config.toml
num_key_value_heads = 5
norm_eps = 1e-05
bias = "all"
init_std_up = 0.0229
Each number is 128 + 24 x the weight over the matrix's rms, rounded and kept within 0 to 255. Layers, rows and columns count from 0. Numbers have three digits each.

# down: layer 2 MLP down (transposed), 1280x320, rms 0.0327, rows 140-221, columns 240-319
# up: layer 2 MLP up, 1280x320, rms 0.0389, rows 141-221, columns 240-319
down140:149129141117091124150132100161105169135164176102135156176133102110128145128127145110115149130123120139101091194084132148104127129145163126097131135129106175117093171134141147125104102100115132097121100142160122176147108100111138142131082151
up141:134135086151174147050137090160097164177141085175130142155140125090124139134141145136107137118110144134113102113097158151131136148171143090146113129153169137095113085125149075124155115137155148152113155120144103096115115116160149108126169180
down141:126143128134141157128150102090139114098083144135136111098093128144134096143115168116075139131121104150154134095130125116138111119130127116129130120123114133130120069079101089198111117132109133121115136119145135120135156143124139136099138133
up142:136121145154121141158112125179125143137121115140136129132131146130141119102175166163123134127189135119157174109102147083174086096169090165101143168112141098160135112136095150145095139117165126129159091115103123135111132124128137164149125135
down142:111153155115133136163146118116142116147108162122151110140125120156146171147089099122132154129150130106144124111135084123136139100147130107166138102102161131171182143115120158138135100138130172149135117130109156144122144148127149115128125146
up143:136115133131140116068110109106133132149132100139112189122120131156088108154149114148148138134133146156123126104167171124141166151129126120151112101158113107127071099131175104178119114134165041139138132097137152148169124109095121158116153180
down143:131137119088125091151128142125147136148129096141101115143134121133136114169113148140082151108099143114090149124115116141139108149084123167138141086121118153151152098112122172151149121136120134129142097148176098128138161164113123143121125132
up144:159117118110137156098153146153096147116123129149164100159116138188120124160109123164168147141099141149164164112189160157164103142148128144143103114121136126162132111077168130119154145131142111149142131137101118188118148132124148182124149138
down144:104145104138123114136153167148117112090151137125121134149135141157124108159125192156135134120195106104117119172121161126106143150156110153126145120136128113156152144133108141127149129103157188105143109112133166081116103155165128152111140138
up145:117123135112098131135147105109133084154081112147161140124126153136159066077154121140173153098084104130187121130149135169137078133127117089132117110134147103151165118105190143103094106166112103120115162129091175096129112101100140130137149126
down145:121111124110170123096134133138117152118143133139159131172119147137120118136129102164135138146151092136131178165135165090123154156133132137136144125131123159163087131175121122153102079104185129122129109132125113093136174126099084132136124126
up146:107118094157124145098147069131104169136126118119141125104123105142111110150144126139165112098148163130112112138141118080107131133085138098093142159115137123126168130126137136164099144154127073169141120093148118123137145135093134159078158132
down146:112112153124116114113104108139115154105113140146116096122116120111143103089108111147133119118103128169093087126126151144141121113137148149129134128142117173127105142152166152130100121104143128112095118130186108129125137088116117123157107166
up147:127140137134159158099147126104111166164112150118143119113122143145144128099133116132103098154155195179130130131095139135136134085113100116112159123171128129145103150119156101141102133134156100076140153152121116100133125034150134141134133129
down147:121121131125165132108129137143145086124131125135134119133112156081121145115149174110125162109090119105097128135105143142119179135126094144102128113100151121117131103099107144121159125132128158172131117142117100112112139133147110103145101096
up148:157144076113136126161130142158131135159148132134166159167080106105161110097180118158127106135119127143160079175098119143099088102121121152129159131138176090114127095108163111119128121179145139110142089126151139154133132122142156109147137150
down148:126148120132119120160093076158091110078063169169180174173116157102134109093108139162111090117163115157121087087151135193088128109197134100116145135165147163107052141130080100120103144172170114144116121108141134116139131091147156084154121132
up149:130124112120123165126148084105178165159114123131166107127120145123197132121116150147116158136091112134109139116102125144104108130094106120102118169138117159110111123114140165120122189130069114096132132116134133089105100138107154108119137150
down149:053133150147116165119109126116097142139145119137150132081186114120110153155177117122167163152157150153125123162111122118138113119094104144128127089090119112125117165107109158112141142108157104143142123121165131134123131149137131122133105156
up150:140130127100147157107133112142156089129142094137116123096121100180133125121132108145109140111115143149174122111141155115121129156137117098133142131144147160094159125093130184160107140096122093123171088133119126103179123104118137119126185162
down150:154103115152168128104106127137097135167160140137101147139102147181129092148098119149119135145124131129131123045152155137135129155154147149180114120165107151090093105083131118122125166118101119125134135167118119140137168097194081130151116128
up151:156130116138091142115127125143079137094105120109137112112122087157155144142114135175121111110111133130125122150091160103150092149160094150119155117111133107105174107086158127164157174118121134149157117113086107102104129122100134138149162149
down151:160111097123150129113130156150108142148124125134128134145051081123122123155161191110136173175170164168157110075092113113136090077155088166140149161151135158105102111123092118114119146130155132103145128138127106141167049136077110120150147173
up152:168154167108133144124093131136138125119096131147155140116119161134137140112129114173103144137117168117111155100103179121085117171123130056125178122112137097126162114105111125170137156125102083157151100100137100097111105096142168161131132156
down152:106160116143107146098140109113111162129071081149097098132115130130100136136137121183151144175137132105164147150111123094152143152131132176104123126122171125156116116130149141159129113142112145174156127127124138154106114100116120105098139139
up153:133133093102130090161109123100137114152084116081183127125143130130122129083127160111114145122166104154130124138111120151140120119152099112117090149158147120124107096111172165141139126146110120151174104131120162124165093145139100152136148139
down153:104141126129142130105142136154164131099112132098179154153126148112114107142129097076171117116136112140134124097144131175116125139187156156139132109123109107110165160136144092155119128107121136151144142128132138130155157134141158188147118108
up154:167105158156152121104124157119150167146173149117124148176110135131115111174144155084161117130154132135145140129157163121133162169136121106130123117137150121158079104122126178114124148113134095118167173128149156125120144147120119147104136173
down154:134157207090140155127124158110150144097112167157132112160096122097093132157135144130141133094137090125112067159135105122124158102080107162079155148108148129144148145142104123118141121097137105129139121111134130135141132106164098135118109141
up155:121146113115126139138151138149084143157085125128138141108092098123158124126134132150153154136136162125126161130157148097146107147141139114111136166148133139082109140126134122151110144166124135135150097152101126180146123130136163129117138130
down155:162105145116136126123136140129122143146153159136104129135141102126157114103110111133157130099132120117111126138116116090102094142159173139143099107133096126103116146091064151129112118059166153168113137099142179116137130125123113126137146090
up156:138146121119114126138137122137167133137129144124143131126114158158173124122141152138082115107148131104106097150145136101121124144156123135133144150106130147125121073155121116159061134122194148125156080158117150171148154140171149116108138136
down156:122124096102119145152082123132145116095114134149084117106106114136128135129133128122179103099107123124134127164135151129117138125136138153156154124158110142109084159148146097120089104134134135159093112144146153106112129111116118112112098079
up157:137159142144154136135116124129133102152102131139098161127124136111183092117112146147155133114129142113141131126156162109167126130108116091127172144085131105110090109153142138140106117108113035120103154106133154088108126106098124131127124117
down157:111131082142143139140108137142140181132106152110124102134125072105125145164153146105106091185102100109148109117129152112150099147070157159121117133159147080138136149167080135156083162133101096198127111122135149111086117108105124114153116092
up158:101112149181151138082151139119141167100151143125143130142122155161137113105143119141134138132191150144105145147107154129122110152150076042136158158137120122155143123107155145133092166123125102139131122120126127110075095098138122175132134170
down158:114120106089123135083096108130130102120116176166129161124134125060175121137155089154160160139130177198125075138104131138095081141150154149096159177166149165111105127051167090161083090117075118145078095113173116130186135105157133092172082162
up159:111136137132118137148143144132103172122104122120148191140121088175093147097114167109107152086175136124083129127096145090102104183160136124080174125164155132078113128167112135153138161106138114154129127161135143123136152101113155102142132130
down159:152137124112109144136122117145146126129173134137093135110133130148133128122132139132122151124128133125158142141144148174122167152103140120131093041086144112151150143150165136140131113141144113152124098112117145104126140095118129137148169067
up160:127128142085122125109150121125087121116125134100137146152120161125151129143164118174149173120140143128137151159191153127136148155123074112150166141090157102111137101105147124154134148131124089119134136162182165140153174121159121156122159135
down160:143163152089102084107133124140132103139140105126079116117131117158142097143129144120110164145147151087164110086169138110169122155075097171111129152157128126089178112155140133098168106128128120145113123118114127152142098097083088083116107168
up161:136102133147137119136135107168085095162094155148146131114089121114144094112144132119149119112121114078114169120134127141127126102138139149127153113155154144125121114138144110126103118170128122148124120132113131155099138102165164115117136120
down161:152096119098114119152082100117142144153117141128102097132139135154131153169122122067111105105085097122129087127135123100148119126126108165126137131176108131130110135135098137112096172138139144164068172129136136119106129099137129127152130114
up162:122110135145178145124162091171141133145119100110116126159116120092129085124132132116151135165128109081129126139139121144113110104092102130142146147122141098131082106119161101099096160166132115113138126116124166119122204132089151131086091127
down162:172144131125127105114125138131141100149139090102146144099089126126112127131127135124094140144139146108091093133169138123129140128111174129085128137111143142108136176189132117178139106118184111117114162194096160174150109136127099077096158093
up163:105121171158162170156119151085108184161121108126180201161123131127137124142139138122136146142149132144108181137124137111129103119081110138098140107140141103133119124110159114109084145147115118141174148122136155158086177076124139123089105154
down163:134164166116137165143180101141122140131135151107122163145143100129115123150086144171138156136070148146159091115166136093157119145138127149127116124078094088139101107072180108143094134161090109103169167126156121111130109126153149123175142149
up164:146104138095155078150111164110150114158181101080126152103082109122138128087152133162121136085140148133139132125136124139142135154149107148139178151121152112139145087143132128128112129104093121081143120185074092166145112127155150158129122127
down164:086149106131118099126113084138093135151095125140155140096140132138117110119117136127147103113130098142122111106126143119172106124125150118143122150104169161089089118140087118124090112134145108119124125078122144150163140122083106163131130101
up165:143142140151110142141163150176136156134130093094179140116096130172111070120135155115112125147131125178104152137156167086168107098118084102052118129152147066132143116110111148168089146097139105104149116059125122122174155088152121117123102141
down165:136139102140120185114133157114100148113179096161116144111099108133149149070085141140129105134110090160113144156097158153084106106126128133153136107113147073088104116135116096109120129136124100143113100121095096116107132119118124132149142140
up166:116103115098148181105161101194157171134143119122155118126122115110142151138157127126112149104164113135164181137191127128133103111104077129123137174137140110143105125145196133116083155132140107177154119154134118171134122173163117127119220125
down166:102158137123139127143106104113144148117113117117150106108180133133137132134155101080144092159150099120149099159124183134111124159129161136132137129113123167155065149139157117133145167093091162117122115068113131119175137101145099130132121091
up167:118136113137099132099155111164130115113119092121191107145087127143114092106137131130093130119179114125140126124092143127145161148114111135086139161154150104154142116137144135113107120121161100121156126144129121133109151147158149155103110173
down167:164140101066089126149128140125114116133121168115114120094111095161107130114122129110122179139136119147051143180112121140151133118110127111120146161150122182185107122147118113082143158061142108102094119161179116190118110150149132174098126171
up168:135140097119125091147149102124130160125143133055113100135125146148090092102147129118101113134149160142160114126104133111137114135093087152139124151142128118107119126098121165158142136111111131165159101132152115126094115093121099130118142132
down168:147104143145108137116122137105142150146150155111121140137176124155150140127117124146090131128158113119119116130159114143141134120159127106110146126085116127163159143130139102138170136111135129101146122131119108138156157103132085155135113126
up169:159131082148130104103156113128120158115109168135126150141115119120130102120116142164117112156114152176117146086148142113171109139166133142150147103106137109123123106155136083119125158116178119169148099077085112178104123095102142151134120122
down169:114132097146165113116156086107153118102097135117130097140091129110124130141117136166124144078095169162144166136170136126119099114120139095151190104123117151100113161123136085141089142158127133121109118136124137078116120131144139103131117162
up170:117147159105104144147161103190075107116103110127173146141110163107141131118136138118167163108099144133158134121147139135156146130123126141113151107134131158122113116106154171124093138174092113176113084077093090118127122154137125145134150138
down170:113134139101118116066160132113129134129108122111084063140123121152137105104120142134090124136133110141123112141139120136138141128175117122125139133149107170133128128124099164153160135135126094092128174109090111092123106155101145112124165094
up171:151112159105136145082178119101148113099111102132176130133116114175132130104133153131074110162144123176130145161152141124122112157086084132089165096097134131129130062133151151166138138111136083115152062108139151082115140105156146139100136142
down171:167086156092072173151133096174121133116139145135108107169123140119099097156125114123065130122130111125121128144137091139144173138129079129097158153126168142108138121131142145154176120075110125113131085140094129119134154116088130189120134144
up172:137146155162151107120123119143090137151100139138125141137110149156145050118194106102171161124157147138145117137141160078213179129114115096094113120148180121095101122146129165140118133123165106137104165081179159112161169112134128128089089145
down172:144149092124121148140140132096093123160127157130213113148097113142158141115139114133139140166145137192112125080121154152137128157151178110152109126133148140115144120187200155091159119133133146189172144165132141111160141154104148153130121144
up173:163118148111170099136172116187091104148107124124111128118081136109129102075148109182118135094133093132150124157102135119124134130110120116113168141146131133125141116130117156096158153162113136088120143128119135106141115139145143116096117127
down173:125142103156105124076120158079133135125144114138155125093146116154091159163059147117108143148146117097116119138116170110112118152126145089106087113116151108129139149092133130152132110161142086143199161144155157132114092110107106165108154122
up174:127145130110134126101125099207111174167113095121156140179118121142137133129131132158129102101172124154092142089136145143103146141158115083134131144139143106155109067111119121108133110093122110092072141146153105096178137121140165124116132155
down174:143104128126143157183115097138128097093091102179108181130122086139103152162159125119124109135119141132151101115080151137141136097094105074110157133117170166113145139149113127152141140133099051140121084089149141132119109149107114134143135128
up175:096136120139154113133155111137120130120113133131153168142112133155124111117137120162120148128096133132115127150153164093144098099135112104143138116143149089109156091141158160088106116128137097140155098133165155120121123125117150122121147127
down175:130145140120115146123148099151156126138149101102170182147106142122113091112102151134125158120123140160121153117145151122120150141092114094129136142113170116130158116107144115132150118147138114123154110101132107101130133131144131119101167133
up176:097105091115104147112145100114110129129119088129152115116123099086174136104165110152169199089147123131153116088129156116147105144130131113092127122136144121157141138121129104112167142136094143129144119110154119162082122143125148108132144139
down176:131122126117159117120145131102138098105180127101107108141116131150134109146136148094126126131126085123148102136145159094140135129123103190128123119109109112073146162102147135125159119136111135145123125101156152131102154148156108168112126089
up177:129142142135153125126119112137111139174093104113158167130110120108122106108128154082136130075157122142125114111173164133156114113121140141134138088154131106150148130153151128113135143133161104098138138136129159115139145135087117099081170146
down177:143150123109151142111133112115148095130106130118162171106137105146102157117084130111144142152119164150141125180155133110112085115140148121132144138131152125140127105144135132104143124119151122139151117114152110102119130152126141139141095125
up178:106133122097139167135157123165112114135104075114181125115127088148119097093115146134141177108154157154137119080087161107188138098114124102084181100120152117091142121185137159112100174122155104120126169127148128090120178114111121126135142133
down178:107104161110102115096135132189104086083140106111162144169128128079115160125123122144139144154121107134139129139113086124111098124122142133114115172087110140132177148129146115120130120091150141125153113111115128099138131133117124159133143104
up179:110112100124111139107126121119130147124087095106103098151140130134114121154118128142149144169152147155095146115120119133139105134143125109151132155104126132158090121109145118156130170117144133174129124135105107140115117082105115188109136127
down179:148151111135127092136128168117081127122120122107145171144059132138128123143153111120133111099119146152152179133127144148133085135132137169160107115137118142124122110112174126145132077135156162119152133121164142139125145145114134126099145166
up180:121177092133072131084163078116138155108165149134155116131095163168129111124150121159123120112125164165126185125149170136099098127132114093130112176154149116135094100151141131169130131116123112137121107158150092096141086072150150142112130138
down180:121140110133117110161128096140145082162183196136145146132088180118128183111137142140100184126177165165139103169145134097164127156129153122089141152110058162118114092138137146160127101188071105120127118153143130079163090113102175115084111082
up181:163136119112090103108121106117130141150108158136139153141116154171134118108173152129134154091102130123101096153150144103141142145128143081163104116101173156112131143110142146126157149137130095142125152087133127123105100081121104143159145185
down181:134181146136097126136128139117131137091131131119101129073123141112153125123099133142129102153119154147125129095120158131119177138152085145133139112097150100121171129131130123147098129154109110128126077119099106120117092101154096129125155105
up182:123137167139138116100137124147137151123070111164152141087110134129165102114124176154119102160117142142115170137091151141128131098089106123125158102096143102151149109116124127174078146155144057092116126070123129117161094114141162140092134129
down182:124136074107156079161141124136094156136137130131111139177107124152144168130108122160144124081140096140168105107102101097127146110153122117134086108152123120104108109123150130079098129112126139156101150109121073181139140152120132141110127103
up183:135148113125156111152143109130125109118076157090126114108084121122134103079154131124176142101133146126176116168109126103135075126114125090144150162105132101142111121135125161096103149163102112135166122152072132126102097136098149178135120116
down183:106157082148152085145139149141125154103123111139119118113102116139135123119105137152154128169134131100123149138128144062142138122083144103121106146124120096127144145113112132154130138163137153136107121107143127133128115159111121116085168116
up184:163094108095100081117151133119145093141101068104132194182089120093138138134173131130162137086103103136131157122094147126130116159145142124130137127153138106088139116141184113112126134118107088104147115125086155135125122114081130118133112158
down184:069155126119160109119144131093138085147050087124101102121117084073118154118133092131140164132111118143124082150099125170126102124114112152126110117126108090110158153114158145152125102099108129149137122166067140211122095106075111119124127151
up185:117122089083174112113143085168128132164138088134102106124120144104144095130187127142133103119113142123148147113111140154130103097122083143114117175118174113099123109126148118115084119180127075114162146084146122133147133131166143129158154146
down185:116082150138155087100143103143119174178136166161066159148149112121126104144094095162110113122128167122133125100113084114137126127113077161115148108180120091096130094088061156130111133108091123122096114135075092168152115107146171117144135103
up186:127138112138122132125151145186080125169151136115130119110116113091143136105147079152172134135132179135159073138115121128127110124132124139108132162146156137138113096150104108107106101145093113111145140121104134158160125146128132172150108125
down186:118147146105125128163140147096187157133136164144131128109158145156159138137123174169154123093133116149144121123070094091160144147112132177088151143116153128115132133101139158147146137118108143096092145121112136100116098106121118147128147143
up187:147113115156148149092099152106130095167110126133086104139095110149155154153162139132063178129113169096126146124131146117149160145102109117136148096100160093141154090137176097115166137101162135142138133120107141106124150122166141160140133106
down187:161108145128138154186136118162099142121116119116101132128099121127109114125166161187130129083127097164136158153080157109110118143068089149157093117080099127135151150110114200126139138158073157115149130143132152125131131154089084113115110175
up188:107128119102144140177156146149162117132111117125134170129095115126116154138147103134164165090154124139146133158144164146123147170105124107102152145122135096105120113121144147151127124128118087156158150112172128134082099160114165123131140167
down188:163152120154135156115150147150095128163127120158143143132103149116130121110124097174133095120108120128093147158110158119107152085133118125103112132102110147118139162123115128128113122129132107102115118144129102125121124111092128139141131120
up189:139141196141176128156120152143133118137132134149116137130106135109164114142169118116134110147138142100126149123156159116179128164121161123087146091131145146121097115134105149141140186133158105100139137061084131153120170089123135167123111145
down189:142097153080114161102121117122136085120111121154120100125118148114138152074114125127081115108130140154152132116183166136096110126129110098097106134135113064131151133127104115130115133096143117128114154117108122120162100131085076143168126183
up190:125143164126113124103095128128107115136112077134127138140136130101125084096116153092138153103156129131122127121147159109160118080126087122141153127120118154088159123149103163121094176124121109132117106120129105143152100122116110144106132132
down190:130107108107154115122133122130131106126131148154136135150137090100129122143105104123116120102125089074137116128136121118117130107099130121115125103137152119117087134125162113130129146177125126115130129169145154169106093162160113113135143088
up191:112120143119063143120150101115148182090164118129140183151130143141190139120113170140135097103129122108088150156128182156094134088153131127138168097145143144082145098148149152171111121162102103122163065130149089119167131116094168123086170134
down191:123127087091147108150104141119114111158132184138135130140108173135080156115118122123120108129139137140138122078171120140176124141160123113140134096121093127151153199155146122078146125135117133148108099115133069148102127153092106157112068111
up192:119105126186115163138098168105102083145133093093154140121120125172087120128142107116169149121158173188116114102133128074135134126179138092100132091154120088147170118074117132117115158105104098132152154129111115124115104106092123141134154130
down192:110135131079147131133137111109137116104133156112099128117145151149133158093108160142105126103139124109127165133115153158135146135131137150111150156125129123147123145133143137111109131126150133129111118138117150126137089131126098152128115142
up193:115141182147093135133144121137109130124140144144141137136130124128165141132126138142099158141122136134114140158153120122152145134126139112137192111165146160122148139096184152127144160132123121156172112126120108086080130087142124181139102124
down193:100131153089147114149150139092079124107139108142130117105138096097120146109105095079162144125119090122156078126105108145156119099148119122129103153126129133123133135171127144116137144108116142145130126124093117121117136166178110115130128158
up194:125134107159160126114140093083136173139155103136130151113118116157130126127131141135105126147150178143079142073138140123101120130165113109099157161140130144142121113113143103127084138123142114140109136133093123154146099075146154145107144109
down194:125089148120085110112177114131161100097156140110166126112093100104138159141164183151138153134154064139109146134066132097113124117092143076092145119108113121115152122105108111145138164073106133145139128128111155140137157126145122157114129173
up195:131116135147095175135156121133106140170160103093173103106110093175098144143131164128106116124109174151108098122129119100114164109121099129165113154143150115104156138138128117149121124180095118155106184133171113159116118085116150144174124125
down195:129060125161141094153147120109123110147097160138131116155131136142102141142170110140166128102117087107124166107114173109107148125095115119107125085108100160120148141127120131116175134096145105100123130150118129131109177122136098099119110094
up196:169168104124138119150137144156106120188116098094129105118074110123126108134142120164173170108103130113152139134100153075143103136126113093135154132115167095118146109132165136101131147147096143090139108135070145152138097126124158146098136120
down196:128172131119127114114143193121137094104159110137136075109141130169135108147118134131152145121143099070103128144124102126149141144124134144152132114077060154145122096055123144132119128154122138155138141105112174151157110109118148126107137099
up197:113114125147180178111113110133152118140155128146173105164129099156109126091152090158100116073110155108131172102158108150134120155109108135117136137111139139126112098140164123101101162113109111117150182149141127088122179124139142151095118163
down197:117154119125118131165146119099131100136121148134197140111123102140079153143132154175166120137141150101110100138120135123106126162107125142169127155106157171115141095135128110080100178147128086094140126099123180129121171107102104124088137103
up198:102087149128125139129127153166157135140124082101120134140129110117115119121145122146147105088125153146208114137111134133109108128099162130125158114160103123123129120123109156116091159144181131147139181120131162108120140114136144134110106133
down198:128137127142143088129116153103185174101121107118125097158125154156127126104154138132129145113126118148138155148139106090127083148144158155141140148134112113146126111131156093116108137092164137140142152137153104121092125128103150149137135157
up199:126162128157146141130143109120117137106124117150119175195140108126127134132144165129158190138121174124106158155163144108095105126122076149156146114127131126070144115154108137123115129127142112080129096127130134096146140101092143136128133156
down199:121119137120094133105122106083120140166162177126126099132127141116161167121105118091119128161145107095091113072134115110126132129139113153126126129120131148126111165133039124159142154144121153143107137129150109136126146126134114142125125128
up200:138107141085160121106153103149116111118127132129182134101101138110124131100172100115123173120110150158167158113134140122139122128103070114144119170171182127106130133154189107134123157110095112112164085129134169116111149146131182111108118168
down200:137102095101101142103085137165114111119132163117083153110147136086142151133110153122119165123170134153143131115101155122135110113145133124156176153134126147153129152078138126124157123111115169118158073109151171108131121127150138096090178149
up201:136124108096137163115137118141161134128158128090126141163111151147156116126129178121098084083169121127133126132164143141083053106161138119138159120106123111159149118140200114130118177107156119110134120157095146133111090081153123158126188147
down201:136095104141104128140128108102134129136145092172117165135127102116113128158116142116123111162167097108147139112105112138090117122116133093055109143103101121116125101113135142143127120114163149131176123122117115111111151126124109146100183124
up202:128103109125109121153117114131150107128134134110085156115130115114128119107139142196133150133195127158125117120118118120086104146150129104116171143106109147133140057111121146146153144097176108102116117151149161120151096122099138123088145138
down202:090148117112093130122116114121126158116121081134161086089170120127121159112163139086138132134167129130113142179121141171085103152121109154122108075135083156181141131153137134104135122105117156134130139154169104134165102167144161117132157158
up203:129118132144136120137117127141128137124134123120131130147132133129132126134129143142125134117128129121138125137132120135131133111141130118133124113128131120125131134131139123121119130127129117125124118131127126121126133128127132127124122133
down203:125132131119120130125128135122137125131127132133125130128120121130122137130130126129128123135132125129124130119130127125130125124122124125127134129125130133134120128124119141123134130129134128128133126130130126125122128128132123125128126126
up204:138146135164112119107126128132155165164158152134104148153114133169108048111130159111114100089141131128119120149162139077166154085126103123169154125102102070150087125117118136123091131124150086160130153114141109074062112141110123137133127129
down204:097109092180140091108117135093167100140098147145100159172158127128162076117095109127145159106149109210103101147178153135135169130164131104144155135170101160147126097143156147124112145145237136160105133102125061158149153137071136134098139166
up205:096123121127111129129135092130134153118128119110172126147156127119113108085146114114148106103140138138121128129153138126115092097163143141142190159164138131093148119106133122118093135152123108120143128142148134135170129094126117150122121132
down205:055137152107134132127160155134111128133121136154147128112165111133139099142130146140138145127096141126147152132113120111127134118099124161116104127140114126138137120119105145113153124170117127124100110136137097147101100128128143141124128144
up206:144138128136126084108109137151158085123149092164135086139105135121168116121119098107140123095116087138176120094170135110134098147161119094135103154153160142100145067154149128124125128104103097128128102121119110117128106159141143123081143168
down206:163144133106155109130127170124114140148099142142132067095091131153144133136124122181129106119128156131129157112157158158114176116143122109153133124125124125135093120118128118103137187123129114129102135151118088118088120105111148139158061127
up207:140136165146117153115129124146092129079107107070147156183084095097159134117110145103115091125161132074114098110074176076122068095166098123149128169110110094083102107112131111096180121092115157109134098165095098113130131143102137096145175131
down207:129104142106105117173121173132131170138143145147113097146088153152117077131108130134154147081152063142150135122146142106150145111104124142125149156124153094109071153113114172139071142156119145137129174148105128122121136116093117128132130203
up208:138126116109128109170135138157119116149074125150166113089097142093139086130160143179151153163082109095142130159121122136159149144112121122122123097127135115122083118152125130137111116130120135177171095109103137170163126131131150149081102146
down208:122118100156129099172138134150122155116091126125110152133096113140158152130125119143182076136133109126140112117093137110113153111113147160114118158149093151183095096119146133161108109125118122118102073127132125124148172161121108091131121108
up209:122162161197098092143129103114105076119074089158128153163144127113162091140161135143146154107141103106164160092094165131127093140140131106113163130154179134105117121102114141172123148138181130137160092101141125072139176121107124132074119155
down209:160099074123126137117130151153181134133134149112094111116078122168106122125118153128126080076103135099163137097103163166128102125127106120083146155127114135134154153122088144120146161155128110123097144135125101127119111134092144180162127130
up210:148124108147175094143126115152115143094128125117114109144093147120132088104116105119142150152128127100157118150111140143128146172109163130134129148162097088172149110119172177132138147183095115150160092133097114151136107133126127143091108123
down210:127113155126085125135085138126125113058094152153146100107129128131138176116119147107166186087144172138115141138136147120160122124141125153138109152113125113161109107072147124118147124119085147194151121163163123086106121113168110108147139121
up211:088114140150169124170144127159141087121117110114146139168134129154126117133150115126172118121101136160142100147115126124134130085153167151161138083144110100158172112085139141120128123136144137117144152121138125096158173133139157146119141141
down211:120145106112104114123079120153140149111157161117100121082125124105137142122122140102174083128156089120135126131107164164123143105139142149111139145136128105123073122120093102129128088106097138119111067109163159161134115141133118134138119115
up212:143150124105153163077138152159118156132130100119120167168114133100140125083108161157111171125136159141126133128104197132152113099101136127106102139125137099140140133091091123111146139126125125105120116141119117133106122106152116134145147170
down212:095066125144125138138132178149138128122109131168115138154164138130136111109149149130105110151111129142170108142141138110107116137146126135156123093149104096187096131112093156116105114165127139136142176120099137112098133132142122134149144120
up213:106095108124093160112141117148110176139113153147136177168136101144111104149128181153114131136123160129132145151097145098124116136116144127077121133140147152126104145112095138170102131132150088189124131098122146168155124115119112129138136157
down213:168159148157155138137126109130109160155103140174137103125069102116098133090107088125122130105137142117073138132129152135134142127201142122084088099143079139115168151121116164167101108144158116131093127122123109136159161121087121093115094142
up214:108126113141137120147142112141089181119124109086106110131118107100138120124141093136154090121130114122127102144137136121115157137131097144162100129115128063123132124137166146134159142126101134087146101149170121160160150145107148170104126132
down214:136151103157138103181117111139146146087161135139090105129100171151112157169112102088142127116137139150144192113175126141103159121132155147136116104168145121147135077116154132106109089122210113150151093144142148159170151145179141104099096146
up215:098154159176141121143161118136115167149104114116102108144139145131110129115146116152125140151095114111156137137132117093120126157121112070137128146153148104103098121150128124118130147150112153165129092108111130145158149112127139105114145135
down215:097112118151107129151103138127142146141093138138099123111139136081143141180109156114150131169110109142119177121122115144133132162128176136119140108147103110146166115115108138158129103129128162135148120141166123143093139160122114132114117129
up216:160112144086191159155160104200146133153122111126116157159095123097101141128161141158132156141148145119161091157126136137145150106174091140159119141093145121128167087143114122122134118123108154106167111130121116113131112157129159102110162168
down216:116124190109112160138160158102146115126124169129093119144109124160145137121109150185152105176132105123165163109121149127123160138128105161103133092125111137128097121112133138108123159136130091135145152090104118100147149120086118144122069080
up217:128144169110134121152152159208138157162123128152138113105121110091135153129160127150152146150131151128150137140082128150133141129083166142132155124131171138139093130133137136112110166120131141131133139104150129154152136072137128144143131144
down217:135101157157139067124118085180139120132104132160104143178098106158144145125096163144121103113146165175107086106121059172110147137085184113134110127151118109130132129153117105086138115171158135117100097125167159121102135127111078157160104117
up218:123151138145126099180156075136159168115110124103163154126103135111134086100156132092107085124135148163094180131126154095093105117126063146092160158167132136086147107119144148122083195099153091084125131121127126104107102103118163103112118141
down218:151096145146124106094121138129114113151144123167080149154091155086125156115123075112149121144143149123094146118106096121102143091137112112142139117153164180131172158169118104143109111146101087108125134098104138116134108132127115114134160122
up219:153117134135163152109132157162122108158119111161177155135089095112109136121166109184105176131122127130132130123114146116159158118127124109095143101129145096121110118159144148133131104140125147147173123096135131129123155125089147115119129154
down219:141101106148123104122111137157124072124088159128093080124126113147134115125147160129117156140142131111137150133109137139138110106114090146134108110130089109123079108083104116103104149116096085105111121177144111124131095148162156141164119072
up220:120170163190134107087162100148147127121156149131152142156131137099116103111166123146176170128080135130140133164166124127159072144113159153140162177108143148116171123088156145145115135126126100111149122130126110126090142152164120189086117186
down220:063100098158083154144128079124118120118099142105135113101166088097112206116149136119138115148114116136115130131160135112161150185112120106167129086132105128136146141143160068134145129149108101182146126163153111153110144134103114123109144125
up221:129125102152140128113101134118148118132120125135180169102112083098168145148148146142140176064105117173159166152097143130128111134096166097155158132130184111129127105144141131100162126113150126107163117134138165129114177140118156122145135171
down221:152129133138188135152147153131163158151091125121132101136077123126130131176163177148136091112113153201109137137138086154088184137098123118097109142121116163155120141104159131099121133137067119150106117169121097089116113140123106142161067120